config = dict(
    n_layer=10,
    d_model=64,
    n_head=2,
    n_kv_head=2,
    head_dim=32,
    d_mlp=256,
    vocab_size=8192,
    activation='tanh_gelu',
    norm='layernorm',
    norm_place='pre',
    norm_eps=1e-05,
    positions='learned',
    qk_norm=False,
    attn_scale=0.177,
    bias='all',
    tie_embeddings=True,
    parallel_block=False,
    init='normal',
    init_std_qkv=0.0674,
    init_std_o=0.0837,
    init_std_up=0.0965,
    init_std_down=0.0965,
    optimizer='soap_variant',
    lr=0.0082,
    weight_decay=0.0,
    lr_head=0.0105,
    grad_clip=1.0,
    warmup_steps=200,
    schedule='wsd',
    decay_fraction=1.0,
    decay_shape='linear',
    final_lr_fraction=0.0,
    batch_tokens=32768,
    seq_len=1024,
    doc_mask=True,
    train_tokens=119700000,
    steps=3653,
    dataset='wikipedia_en',
)
Each number is 128 + 24 x the weight over the matrix's rms, rounded and kept within 0 to 255. Layers, rows and columns count from 0. Numbers have three digits each.

# down: layer 5 MLP down (transposed), 256x64, rms 0.0966, rows 146-245, columns 0-63
# up: layer 5 MLP up, 256x64, rms 0.0977, rows 147-246, columns 0-63
down146:145137126160145124138095132121112119098116139101115126140096133084165127144124134134143165136126153087125128148087126140098131111149124112130110106163088159119150113124117149142136100131144133
up147:114168088120115125134120102092112072116147099098121137152168127099094124082122180065111135102165127104152115163169143143131142103109117129107165170143124146132130142134138100167104137108091122
down147:101135153066165088124122095168141102155121116168130124089189105169109128109111147126124158123161132160128136123132159100098122096119170134094126085170087132180116146130133141102131137128121167
up148:147116111093130103109171116092103123164124115119115124099118138094124139101139136149118108159094119126094122147159112132130145127120121182130110113101162129145132166138109118151099116143105142
down148:119130135125116186158112143152114135106140172159107142129144077169128138167129126134126140154105119182148130119119137143106133145155121125113117068114135104133157152122107111076099121114140088
up149:128106118168100105176118081102105116161119138124114120121155122146108112098144140119106130180157175122162086133102164106125112163095110141106094168106131133113133137140150131114134087141137124
down149:137128103108149157134088115162096113106111141144135145145158108094161120154088128114133172120110123113151111111154129138098157085206107104136103093100123097105139149133071132090116111123127073
up150:133143129129100149142130133132104149151114133139100131122155128148153117148127100099173130112107134122133155088102115182136100123160100140116155115137105141139112153127120111138150108115152107
down150:141137141118128122131157098137164141134121135120140119148110148115132136122123140150134141119154137167163081140154193122153167113111154123140125124137142109126151115181148127134106123145154124
up151:074169139150149132102167091122122167104107131145142125138154124126155120159130102141167125093145150162129138158095144150082167122130109135122130140125158129142125164145113134186128105135154139
down151:112112144167140081134130115107136151124125123125139102140116120111147098126079134117123093127103118079113121108138092095131113149127133133136140111115150142098094133133086123156104125120149144
up152:081104127138139145116176134159157132156130114153125099094121144143174152107115135065170174118107136117169130115174132150122181148125138148128169149119145145134107117150127113105178135130140160
down152:128140141143143143143069123136144141071126119096113133127140113082086123138136129130110086148120119127155140143141123100131088123144108124166078089153111156155137148113109135134101132129116119
up153:136136103116150125121095120153172148137132110113129142145116097121080118135150102139152141109185132158124097150144154118140129083120106171137185121072145130104086134116137135094103120143109119
down153:109107136134121157113136141147101111109101139127113140121106121119160124124116166142122106103126092108099123118125103086137094168117141123137129115124121124113158109136159116162129111115097117
up154:099123081137099108094149093130133142107101089117114119150129098101082134117124116131104114117150145100140087165124178098132165111129081160090115147103145137113106111111152106131106136076154130
down154:112127124103177149157136129104117128139132112114134127113139139134137141092095175104112088134114127103122122088160153123094126112093151104112137213128151126149141108138150123127129106093122116
up155:146104133187165158136165145159160110152148160092103134167109093130110150131141138167134171149154146094123124162120153125108134137141152125101148102159113168170112138091136115149166120140132136
down155:173162112147141145132136168171135134105130101080141096117169144106137126145130085079116104142113177146118100151138112138085126134117143125143081107101120110153084131127080096120114126107122120
up156:124113152149138114116106132126071139111101136111110133156164108099117045101177122130071109106188135053150110159127164160145136131106155147123196115069108107121056115108087065142140121097134089
down156:157109102093136165151148087117159158143130223150135129118187131137139139114097147134150192191120187109178128041134150141071127120118136122106163124139103146140121084099128136105062095135126083
up157:132143107170130161109129168120111146159115142139117075121107182125125141153096176107170166085096153109114143193186112166099101127140118103139108147129167127119178178193117097108164141121067146
down157:198129127056169140099145102137132113154152143120105182099172106114150117091064087153146172151138132151168109097120127140105206098115112075144142099106153148166160136103106146128144094141130052
up158:115125118121142188142159097179166092118151148136141133172111193131133097143138101169120120147169156110152149149165142167114137149135138161141123132144178128127111153167144147109191144125155159
down158:150125116117142167100117080123131128072143120127109133145154128084139133114098118115149121131118158098137131097190167142162155116126121115133150085150114139110127129166092124102110118117141125
up159:137158108114096109161154094092117132117144141127155115142135124140148128145142127104138122146112126099166143104109108141115109138151144157120139123087109143126096161179122096145133125158113158
down159:130140132124143128105115124101153121138086097113140120079119146111113110134146134102149137100153114167145124149146112143169146123133125087126106140171127129139163177121131122109107135144158040
up160:109084164112134115116120111141121142116159139148127134140147100173153120105108110162157129134101106108101162119098183145105137107117078147117108160149103102112093134183151165090130161194135100
down160:166125078108128097149119126082133117107157110089141099107124153120128123093192123152116127125122150084148138110140126107101086167177171137151082150166155156158168116142098151108125150101117147
up161:112105114181131075082098128112120122137128148140116089150121129100146123140103112123121175113104149090149149131140114128091107136136142118143160081081086172118132173091116139139142121121107175
down161:144072113113132105092105100094133159140139136127144114099167115136143154079113120122081140127119118081158147139155131113088133128140130107149065140101142129136111128156133144115128106178100098
up162:099133139112096115172149156116149104133115092095158153163116161122140145113081131088148098139108106121142154154124103124174170104106153132131147131087094129111068130141123173127124106156099143
down162:099098147114123133129160108133131126135144104099117124141101140114141115125134177159139102112095091125116091109141124116167118142101147137161107138131139156108136143134124168193132092106107127
up163:114149157085154124118103132138152142116136182111167116137127164183147100141135146174115102113126141148149192107108136134125167113128132122121072137125102129122160122168124133102098157098128140
down163:137126117141126116137122125144181141132129135112163124103124115121156126120112119116130094138105085085151129125123116123179109127129133171144123114125130173123090127109118129178118125118137127
up164:136134137117147124164125159158128138139108158123123104132140190100136105102147145103154117143127146149146143143174089085174176129147139138143112168110165086152117151129107109109123146164123093
down164:116131118172135108118135109133139160072150158166133152100157107133142103140143109139113113135108131130166123136144166125165090127104160126155127137180102156124145079098135143180106121121134154
up165:133116113131108145132121109131122142153115143097151150164119095109128103090102101111142131156138110141122142157121112169161090130122164117102124115110116129135140128139137146131110086114151112
down165:159147156125087123123159095127104083168170144171089158099141127145117151129162153112102132110136129141153116134179127131109168136118128119145136144138105111121141129122158108112150151180153122
up166:114092127134097106175146087102105077105135108145121134123089150124129119162086175124121138123147135137154111111161135144145134098120128134100169111084051145118100136140096093152130170139119138
down166:148143105148156124138155109098147138080109109106126139103089131128092120144122120130164085127127112130113125197143124118180115125076130106140129132115144119130090150118123155152115109139139144
up167:172106090119106126178100119134102147136146145117131125150149160157114144133129101170111098166154123119150170110157104125123143145128112094153151138118135109112136146120141137148135163171099130
down167:138135110136139150165115117148151142148100111176157147122127140144126133163117090123151119127169134130137150133128147146164157111091118148151130114078113117094111141116103141144126104170099130
up168:139091164129102105108189132173087133169186159142134159105107089116132116111167135160158154113131172115163198110158101153136173115131090141149126141133083162159102162153130098144135129114119118
down168:114187133113137110113139134098145146082160135147147161193111175089140080145166125122132095139052123136086127117128128094158095140132092123093136141145128093130132143090172170139135157100196179
up169:118113126127178142159138148112116135107105109132108084097163147141124122119114103114140132098122146103164145099139115114140140134111130139166095155114145150123111109125105113152130108113121143
down169:093107137100115142120151109135143124147108128108141123152083102139087101126123103110133109127136141134116158138103124130145145166120137126095079125131130115096175135150147098103126137133108153
up170:129097125115143155105104071190128183162138161086152137211158165143092073115085107163146132130106134114130146134119144117139114162091154179113140176159147129120112165108093143118152105094144131
down170:134131152100149065139141145175103130114131148146110103163102160129126115114119134154145105124131185122142163108127100147082186162154095138154166108106122116104130177075135118182149109158124147
up171:121138108126102138098141145141127102153170154122137141110162104150137132104147114159157147149098152095129165147121126143142142136117167164106150216080123147109154129146128168101162139136140139
down171:115186114122161175147072141119126110177180111103086070120100119171110128135136122114107154157128095116117118115118125127136126104164123125114113132125169147124126107146131112093136135108165071
up172:120150151131152166068104126178118146124146147105050124131165099117175107162106136155184120127098171161112098141130157125156126072107081131157106090100152149118129180161120157101110165145183096
down172:143147157152110150135112133145154097100140113081142166110156199135164118112168109136133136109144068088120147087166067130141074159149111131156113129153158120124146121134180132174142074145071097
up173:121138150103084113130133095171134114127049114097116142162121134139177129163096095160114092139114136100140146131160139135142153132165092145140140135125107136109081158119137172144148150095141141
down173:124078108097074153146108163122110117050103092115132132115139109159139136115153133079132077073157095105106124125123105113124128149120142156135141129122176144106072068119138149118119113158145150
up174:118078136120148150112119139110110175139127119118134116133132126140153153091105120105120111151126091121131123155144142101139129107128146111131109155158109155102152154123137122124149116139164150
down174:141152167101108120101170139137112112149140168144114126135116133126107135102141132134151163151133145136114152162147141144154113115140095124104118123113115111121153152119164130121152133092111127
up175:131139149139147103124176113090142103107079175123131124150145142142127138109126157129142115130161117131115085145121120151131112151125133140072117134137119115127123146131115120125124127108110117
down175:120146120141173158160081131142124146118132105080143153126161099128121161133184091124146089166137127146102161120094149114087145131148137102099115114104112136116113121121169154123119133158129108
up176:118165119153167163071157135138145169147165163127138156155145102138108209173146087163142146116135120117091128135137163159146122091116139143072138099168148150179169144151130118167138138167132132
down176:141115127134135134108154126121148137115127122132154114095113114111182113146122131092137091129118114072137121128122150095157106155126153121181124136117118171100126151121136124167107097128123168
up177:119140085128139199166145152148131118126135105120098104153136113138155130155095105114113105117138164120176136160138112133158134157065154103115153108119163117111146135215163132127143198135153108
down177:063123118090143101158099113062157163121153098119134118153125122130093131173139147073143183144085162085173078147100125097093188066195067151130133159104129148118148138066142083106079140114144154
up178:143137143153105137107123157148108125149092138144113126074165120141151167107144106141152148127110145127146128101143101147125130112111094147166134177130174138118118177147149123109128158141180088
down178:158141101132123129130158102115157134132159137134163150188136146144104120137101142122096105100151135119127092146157143118099160184124126135120109126160146120170117083140117107158126124108167123
up179:113110147100122123118108123172141168122149150138157110099135067118158149152135089117120109133186078146161155134113108135084145114094118147102111129109126135147150165168132106140134169118135119
down179:108092110138106137110091124153142154099126151118097114102097055116123129135097112149120125102121087101093100115136116091140070143124107113142119126136149158137125123126138121161108108112108124
up180:169145097147134110088126117117140132163147159164093104123173099137142127112126095148117074147115105096141104123153131151139168103128131177167109154075116193118094142107096105137078089131118094
down180:128117168137127087149129101102138174184165165085179118145135097122129109102127182116184147141118137174206116119120078129094118119173171176127146130165199165143124114113092131130092108213160148
up181:148109133111121123175141162075144092156145179117088089134125108157100167088118127138127133102126143181132149155117132142126120160181112153187137113094170137106140133122157157136113098191105127
down181:123140147127131132167138134132152118116108149140126108133167144120146094108122160128163136114142143128152137125165176095114142047132146166145128169176147186145109137176113126133155143125134157
up182:115117121126127149148097136174159193140194166138131186171163108109096133149115148156180097152131146168171108193113181143170154111129094108114101122123090172116109095151129126141105132124152114
down182:105153065155137146118073118107120160066154134145079135128160103183174084124134156168100093132146092135158104138130114139109099197143168088127136112089113125186073130130061136116085095088155120
up183:154110123176135155065136170122106153141099105099103109129172179153106124142126150154133150169139139118112127141117165116142128126137122110135097106103090162126157125144136099128126102143128081
down183:113132119113126119136162089107148061140147107170151130128080129108123130122115121071157130130122097154170144153117075141122147091119148173105123131132139118125127118145153094135111136145115182
up184:137102096170136110144150133192082154101123149131099144113144151207170151118144148147180127119186103143152105118137107116098182096145119094149177112123108144141115155135134164139165133174145102
down184:142111136084139136167096138148134129139122090163156149141131110109119162121106162124123172136146156114099093127152112105140078108151098164156142199091141144111163153146133126131097129096113133
up185:151090153115188123148159179121153123133141184110184145091112149183107172093094118139113169115134121120156118161138109134129154107155136126159133115143167157157146153138103161138147114128116110
down185:173122127111125149116065134161146186129102078116128142150148111105178120117123144120157168143103162182122118109121138143128112125129125114100114130142083106154107145119145085116093149159155058
up186:109163073142111092116072132159114116104130145117113124100103071135136125092125098142103112133070110113112130128119112133135129130093157127142133132110135131088106145125123116119109117108106107
down186:103130141126117126097160109139086115155114149148114123150099126165081111126136145110170149102160117147123146141125134175109141131122145110104127104140133091138138135108146130078145116126113110
up187:139102094133167174141145114126090148142115124108133143148135113109151154155138153157140136097123103136139163117133129157089125146159175151123161110128121157143157151147148111127145116122128106
down187:116125167147139109111117153157191121158148178177150145139121154117114136128102122102115148117120130128140099152131140120151151103124131132096165150153153109117144120134112126142121155128164146
up188:142100148143140115129097108136113148102139139134122153155158125097144134129153094156144135125106101119133109132126141106170149124128103150131149152139123133108123138135092147157131113141102129
down188:111150118113156146088137107159074136114156084145085152119117140147092136126147128140153142127136112122085127112098123114111138116097138171092111139115107113088147112119130123096105137104121164
up189:135155146141141124171126142161153156122169133129136138138184141114127140120136118117133135131105158119112146130153130101182169121130115155187127163146141145144159161143160147155148111142160125
down189:129130124117102105109141123130090112162123107172106126112108118117111122092153127130149153110151126177138132122109138158096111143079108142090121104124107122146133131134155149100144110118126128
up190:124118133132156102146134134101093114123128108147146103121147098084120122129106122120117135074097101113131148136180128101146126117137098154105118099119109132112126156128137173111119121179103100
down190:127145150137139096081159142130110082142153104166142098083105143118132128137162105146113153089135076152129127097157174142144146101150140110118149157139137102100195120111123125105142165143126124
up191:141099110138106135139125142141139114160137195129116150166128154138117131135096076139072148099148132148128133128104165094131134150142119094122144095139179087176090169134147123083151119121116098
down191:099148114158094107090132143144105151130125146141163147140110111140127120150144096131117084137161150083116143105123173093137099165147099135125097121140100128144100133113122107046115102149183127
up192:123146097121094142130110096088160096060088133135100126102152114137125153101117102115121149113123144103140102119151091122083128107146110120143110094122125090116093135135109112136136126152130136
down192:103119100125097115095138096114131132116096150101106124116112143111087096102110110139128107104107121096121159146094167100141133149095100121114102122101130130122084120140125122140113111108091119
up193:152155169125146140120131108163121129142163173079138148083166178100133134126151146168117077121146173095145133086130127111166144146095133128118113142131163159176153150145117106103074127103115117
down193:153160144147113090116146100100135137103125081165094160138137104108136140113140180174169118172103153138114077129147111142123155087111141179117141148125138128155130145097113105139092140131134156
up194:182082116092105117148087154131102155105141120091107093144138119109112132135136095172110118165130106103111116105133148155145165119105121115099143107122129118130110141156123113088110117097116116
down194:141138127163127089094140105164150106131140082123132082130077142133096085133100113112158113120126134128128107155096114115151124105120127149109079133097101125142128110121138166170161118142136151
up195:119123100174093136072134130165119124138166133111128119121132134146098165147155135178102165126104112108186180126118173134100136143149122106146130129110159133096136150162146104136202119099128139
down195:097106148129106166195132176121111071111117118134133111147123119109131135148091139164092128111090102130165146085166100114136139115099082117131121076142124100088127122114125124096122082095139135
up196:119120163164116123175159127127148101182151116156128156140136149155112094148141171117162112082160144092129194124170150186141107115153097176115141168140134129187096129182169135205136121160122143
down196:106139121120103090093138111133122115118107139105103153175107158159170083153107150144102107163141095142137174132094119145141128109143120129074096109108082168168120114139156153092174093146109125
up197:131116126145139136131141151142078142112124147073104108105167194139062163142160101146146113146151119139115142155114135107107103156126098162146177086142146099070149136125134083134183154125111115
down197:073146154196109098154125132126093137112144121107114126112119123171131119141157138172111072147166074179060178115117135131131106161148136104129172146120077096093156118108093139113145162102161141
up198:140096108099142147139123103163173102123083114140106107109094128147113107076102131120102122153143141107157133128158104148149103130089147110112135156112121113111100130166137083135107138136139128
down198:129120165133105084103119136112120155111122136132131130158102110111169131153152082125139094138148122105128148120107116161136151128098116113105171122128128114134137138134097096112133141106103113
up199:125082094130128145154126123105150131158092121115110126085152145160128128107132117083117145109108165127123118137134151116092105126093170123126131134136138196138140147177097169159130089149098134
down199:148145133116115149123105147152118095101117140122166151116152127124155135138117094135150144110155091127150125131133130095152130123086119124133144098159113082142122110072125104155128142135196120
up200:139153117132152138118120141120117145108102107126152103147129144137129169113090132096181120164132131116135135128133104167142126099124127119135130130143099125136140118141112094130125181154135126
down200:156120129123118107132128140111116130101130140119153125145121116102123119109124098131109123127106112134122113140149123130151100106120152132150113113119133136124095138102104158138128073132097117
up201:142123155131195147180110103162107075143138152100091144100139148146165116156109156130125137132158145130136184116153130137164110112161125143143142126104116136104139175140134172150136112135141139
down201:146123156125153144151123113128158092170120149082094143148125167126139148151139132130144140124122117118153095139105143146162136135106161088148110190136162122111136110125141076132121070101106154
up202:123142114117134132115145099137143149119125145125118138115141119098138147146109058164120138083134133119131133110155149151115143082110138136148124120122129118144123138149081163138124149156128152
down202:139141105135097140099157129127111142125109116069120148136133117124101158120101111161074107119142102139152148133116113107139108114120129140164118138128156119132118090156141136166116106142102144
up203:117119148131104090147089131153145120122119110111127093088155077117142112115096142117118103125096147136127108112130112134116151065116098106132159103123085127147133114135120157134118166139132094
down203:153149137120142146125177169110134108117142132106150148131108179117126130131129139165121120124192101123113123132124118120125134152132129120121099104094106116113153181113136158159156133137109132
up204:107119144117152063105153133138117147121111185100096144136100138123096108130108101167119130117122170138086161167091136153091114166121105188118147156081129156122133122127121086066128158135106161
down204:150150184146128101108157093136102123124122141156149182119114134139098122140185147099133095157130129172135143136140092159143104112126149191124137099107147125168106142124111142170142129133104189
up205:149070077141128115063092130086138111162146150080114112109155122133172115095128132118157087117123147136139136108130144104118098165083146141133117147120104171126120118133056115123142146140149166
down205:075171132126125157185113132193131110123129110117111154130134151160152121166126129136136097114152114148095127130157111117127108115147155098168068150116113125106082100137155205169126133137152136
up206:115120079133182114127112116132138119112118120106168146159127122077134140145128142120146071139126105135147111128141157134115175153100137097126152137152129126117132130170113147086130108155173112
down206:157160123145107139131079139159154106147124151076106094127126155134116108124118128117170120160111134129127113145091133106135151099129145120102109079118134173135080120120119174079158126080175135
up207:153130131137146131147118138131096150115139159120130125121147150115132108134089095104131136137131165136126144119124125132143152134122147139125093144140136131123129103120134109158145123158123126
down207:106135123096108107106118149148159145124157121112132143141100133134146130127134158145133114130144119141059121152114121116141125152143151158131140116111113119115160144162135149149136134172137155
up208:135117108147120078115153116120166146145132167117089115136185126110115143079140090138095130160092173084158115096116157103086118099160102096175123126076144136142125144147153108092173172142135128
down208:131088115159125113160148107134161128150068130077101182117112130105128104150146097137132125124126124100125145166076107162168104146084153125116148097154142144158147161172123102114117140102132180
up209:148105174116104150120123137129127181170144148067118119113159127083120111182110131123120109119123115105150154125158095120089160129106089117129117105077126108143099127105139131167121150166149132
down209:170097098160103110147101114098170167113137117099110151123126117169120148114138166165112111135088099146162126100140091124202103172075120135171146123043086141144148137122125146183107099132105096
up210:167147123167184151098102098111137100132145174137152093083118096143109131143132150121085115105131139133146141140149134154081093102126140134135165139094098154105134113118153132144116087084131163
down210:121112111151137134132129166122139160123135151142153108111148112107162124132100120111112116117129125086107146104122089093133108140139142137159132127108117148131121129132104117175141122130122141
up211:094109153152146132149147121154136141110145163173115113143131125178136143124165101138101130160134136125176154150124123131129157124135137148129114169084100143121128112131174119118143165127115127
down211:101134150121118140168120162177147137118137142098132123101131164146103139155098116114120135133123180133157130131120143165100125104133102130109157121099137142124131177142143143088095134133095127
up212:121135125159119142100173072095099108119111138061116158153103126102148152118112151118152162101093105100183110154076120154113121147135124162130160129118084180154107119150175158149140127158105134
down212:089082130175185152163124148158104138100137121148106135161121160129102132170073146197170170132108133146127111166140112133112148160118150122115142115111113123081164135053132092105119121101151144
up213:129122097152134123185082152154159124127115112106115133123128101141116128137122121112133132127101152128163117097103120136100115121106124140096137142114137127145111119140113150142107127151083115
down213:132154132119088151105147146159103143137118178174144137133105110127116116128152158126157157115157141143113151113120134119143108146127132132145152138155148136128178123149141130130158174111137149
up214:115157108103140112134155107115140109067105112111118088101163114195138122136117128141164149170159149132137124146082135127135135140129102133125157156125123147156135147125108130142184142133190085
down214:115110135142146134133147151154145130107116135118099156124135115101154130129126166147125074109125101118137141128142136092146132158116138131180130132124146141112127113130139108157116138132104136
up215:101154144126119135139116146073106137106121154105110092145129155124115177148141110129087135096125099102155153149164142095116148128118142122115111127090146110136116113122130105149065154109126128
down215:104126164135154153155087106147129106129131093108115088170128130121162107167133101120117137117114114162120108109100144111108150097137104117078101139157117124158072133138120118133098178140101087
up216:173155165153101116138148138123136121171116139134176105096127125134116127111114110151133167128134172131131120153106102154111133135130143135135130122133135137075128111138163136109083124108146126
down216:130120146135129109141141130139111121106122169134128125145142118158146113134129174148168086143135115120107129117144115101148135148109141141148169125122144144127139131130129132181156131161126102
up217:149127153147135126139140129154151092153151115119119138124133123105127165124139130111161111090142176131132158142119111099106136126074108134145141122126132125097131168174100150159144157136157181
down217:112133094139093171168096115135117117138122108142112112155116077142153182106164131157149121135146105175114119109140098105123151171139159094135115114079124141134152113111161105083128100107118124
up218:128172131134127126102121154131120110120145131136141123100114140124093106136141085104115108138113156095129168154113167123153115152137126161149122112127130104108114187132126124108128172074150126
down218:123158090128190113144121130107118108133149089145101142128132102202124130131111146126118095133101143132135180118125154114045101170097138121159177125154097114147154099145144116135143142121168134
up219:138164124199130141135143160109131124157107140155148108132145131134117168106130112115119142134147170101130152158146146141181124147158106132145111138127130117103090101147174116126100145170144149
down219:154129117157161106145116157137125129147113106138134143105118166115148120121129152159139084159107131116137145095120115110157109148112142135175133163124114157111127085140120129163125097127162136
up220:141141141097123124149145132126146124137185118125098124116094128114101127118113129138157147123109100116162108150159100133151156060126145128161121135087160137140114139141150161145094153131154157
down220:146131146127154106091114128129094112147080133131151156138117118100118098124118134121097133115109148114108119097076156095118119120072130153127173101145101137121091109151125090098128125122157107
up221:103103085169161127148127115129124065142058110108142121131148169181161139184111125121128149109118134153150091159133084102118130136139088106124162153102086149105133159156133150166120105142118137
down221:171130146109152081136093114111085128113132089096183150090105142112186124099162115153134153117098157145098126138134137171100116104100136114179141101145088162126143176115072140157063134108161143
up222:115118125158132128130105129141152168119128105117117126100114164133159101141089120134146131138081102136118130137114141138170089124124109128123085124098127131144128134103083130170111095106113109
down222:076130135103105109092132101135089099156137152091124134123139111119135128076146165121137139125144150113135142118135128126130126108117127141127146112104132104097111136130175093080116123131135139
up223:134095119132136118154127067154161141152048083126094117151125141166117149090055114118113100098102132165129120150139150097108090156115129155102149143148144182123104103169136131148118142114110131
down223:108101120106109136174104110167101144125112140101161087104156138137115133143108102090091146144129147160160116090105178102109108137169113172134154087162106156182095103083058130112154103108150133
up224:143094104134134152110109153121130140098116148118157108105104142105133120117087091116115151132101152135136082114134140148147127132119126124089125132101158158087075155111109130140097105123126132
down224:094141108127096154101157104129096108147123162164092120151114119156152091109186137156158108166113120126094187127105136158088132145137124098095138158087112126128138155138160132095135145138129118
up225:128087141142124108140132122170055141136114131117106126095135172121118153163116119147110125101174124141112146164143147128098133132162124176145154183062155155129092163096155129131156187109131135
down225:134140150146146121078111150174109127116186106110085121120136131160125129115166132170100097096123124084148147149089182102089154087126169097161132114126119124146102127113118082143206183095111140
up226:161161137128122124147130157166107128126158167135165173130141139093125139119159147140147137121151130108138150135128146146138140149123129116100129126111094133127113115134110154173128177153144116
down226:151145139146108135107163124124165096154147085127102131124131158170087118098171106124107122111149143139110136119145144148142128134117151142137148112187145126156141122151143145113135161138124152
up227:140101093118134101124108133148138121130108100125108094110130141128127148141125137123145095096107126084136078134079124115114091131105127128114143122128125130104099143125111122127110130134111141
down227:129169131128082115117152148105138161119122147145117166139119129130141148121123136150177101115123122135103165118126121132138086133102135090102097109124141099140133074106120148140158140122108126
up228:106157104120176149148119130110117117130155138135176153106144109147101148129159177103172065125141109115179136151130122138095164147087183149139131103128109151113138109136199158132171174103114153
down228:160160108126136137114105120168119136142126128133103094108169182125115114158148129153143156145135178168162110144148188142121183112130128132145142112143105126141185166116130125123138136136136102
up229:156138107128115111141088131165103097134138146145140112128146141136125109135134106133127155136160121110134123145136120104124150129110154163133142091105133144080142133121125090153107120147164156
down229:123168134136089131101127143125144129142119128108115150168109122135133133156179146140140139126169166131114136139122133133121105155130106138106115144140148117098159168141183144116131167128142112
up230:138079093165103116127137126136133159130171155168113125137123147097151138142127119173133123106158094138182093175158129132146105108097134137091213105090130103153133142156088104109157121129147131
down230:164169123111138159182167127108114113141143125122104123116158152139113137164114140120155083122097087131104139091099094125156113157087137083144118155084071136122166094127185132112106125135145119
up231:122133125130178150155120107125137165171120159120171144139139152157113153128109136123137123139149122181122131152090137147141094149138120159143132161120135110136129134177148134131130153137099168
down231:153131089127119125124106125098121136102163181124184111101149098131128155123142134096122123170118117105109113098135120150099110102122091136159078142156124110100102119146134139135075107149132136
up232:109128135123163117131138159086105145125097137114166132144158139168126132149125118138163126099161107163129196145115112124111174114140141126171182112131120110132131163134116130108125148123170115
down232:120102112108109147099130154140146114136101144146086117122152151093116126132110147133130073146154113126107152126138114110159137128098108137131161118093150104118128108137123110133129116115134104
up233:117152122158126116155140115135122110125135152109127147126119141119168134111143096132132121138122132106123148165138113123159126132148123162154122127135121116091145166122154145181129156117112181
down233:103119103099128125179122116099066123119127111109111148153140124121145125136131137128153103140131128134152152136123110143049150114141105095106134122163104113123146109145179112069130129139104150
up234:125161147164114137151176103138146183134177149156135144115112178074124117134140121147149149173109133178130147124141175158113137125103159142145102162161112113165132130127147134158160125127101151
down234:157115132166140123136105130161138140126138106110145104106128130095170109138099130140127125137117111126142130118165104104141128118118152112156125139131130154114139121145135116146125121146128145
up235:085181100114141096127158100141125136157145144085120101114159160114073172131103160119103111168146083136167099142121151095203126159106154145161120100138127127134075169085143175131113139155158141
down235:080091157165115157161133058105120094179136141141113109140156132126052173121092131173120093136100068141138102122114088071178126121114140082189123084122137138165145064114095154139103071106195099
up236:082124135130165152147198101139149127107153151103140145095088146105151140146092130155118102149122142156141158132152144123137149115163103173117125167164119118153126131151161111146139164114142140
down236:148149088098115127070145131151103132145142128121130103077093102117087107132176137115137108125147160131157147127112160099104129117115143134060115111148106121112105147120113095089132115086136132
up237:132080136128129117100113169147108099106113142114133123125106102126119092111113129144129092116120148143135114131090122136138158143079145164097130119138118152105138137126081099112161139124110085
down237:122124094138121152159139117168115141106131112159127123158104141118153129147066140185154120109111138132120141121136107101094118170138126111123138135076115143130121107127083092122105118150157129
up238:098147115117142144130132140163146119130111139136126092131101126115151134088122098149144122116106121089126150116161144142124168160171161144137121151158117132120112145129106149167128126122128168
down238:136129114111146109150142109138161098140126098087106140150142149113111092094116127124148143099115118112136145162155150126128127105115167139064110117111109143129127126158113114162108106113099154
up239:146140142153180133152160154119172149167088150164160144198122126167081134122086136101148139111085153084171140131170162131140129146071152137142166127096097177168083123133113129122163083075126089
down239:098120162142120099121165119139143117107074119073154114121078125101136094114229135154102118118114147122128135159132157112140091140144152144131159119185107098118106170110167105107156132135134141
up240:110147123120147178154084127116147142138155165110158158087143160133147153098132105096156106112126158138109131125160168125114162142144149108133132162170132133180166127158141117140141181173147121
down240:146142138148107115134141103144140112150138109129136131084112164124139122130087117118135143116099147161141125179065120154160099103124116134140110118124115102160135147121104135171111087131112131
up241:149136177098139136114133094091104143112137191137110129083123123120103136112134126157142106097105135116090156146164109176131156109132127112146105133089145162115154164122072100156121126109112115
down241:124147094109159110149108160132118135133128144181144109133128140106142169112142123131134156141119189127151142131145091057128149164118123133175116147136117122126125142154137150142126144086116112
up242:137088136096120100147109119087077139153125145135176099163133143101130133150123122140096122149136139114145091116142155148117156097137170112114152142115116150093135171122153156104112150100128144
down242:073156128163146167106110089134106161163131132123099175160118114108115108157136159140155101133089170116090176132086124104137102168101136114126125131095136145124137087116118119146154131113105126
up243:196179082150121093163154094079143098139175178103082113085101109147082118090093149178101100167172129149133157154129137074113143135076124091104142088130146111123142136128134076099150129133150125
down243:128124097082099113084138172110144097140176094107121094076105134133111121084179073126090059103168117105119124104107132096162160152143128143123069136170116142187139146143152135129117142100096113
up244:133144162107123144121110134104120137148125098139085110161137123096112105120131139119125120105175109091145126126168158142145158117115108171091129183105109117143134101143125074167121168135127122
down244:093098137123151098132156087082103118153131079115139146128110125164120086110134120134098135162120151103136111102087106126096119125127127073115150120137073116133136104173139137104145155106143154
up245:126153113130123133113149127120118095156122112143139095090141146124160137139105137123177135131114131140133133169117102143129140127095121132132110158152105109120167146157177087158147131109142111
down245:142083113119149117164133116145130143140124101125151123111113137116101138099162114119140150119154115129138128152127131109171112158183168144183119148126131130111091125111117161141133145129105202
up246:122103127098120146121136105118121147155131154143116127163148138152139140150138159145182110140108126112133119125118162116109116139135105160098126100124088109134124114152143169122145133126144067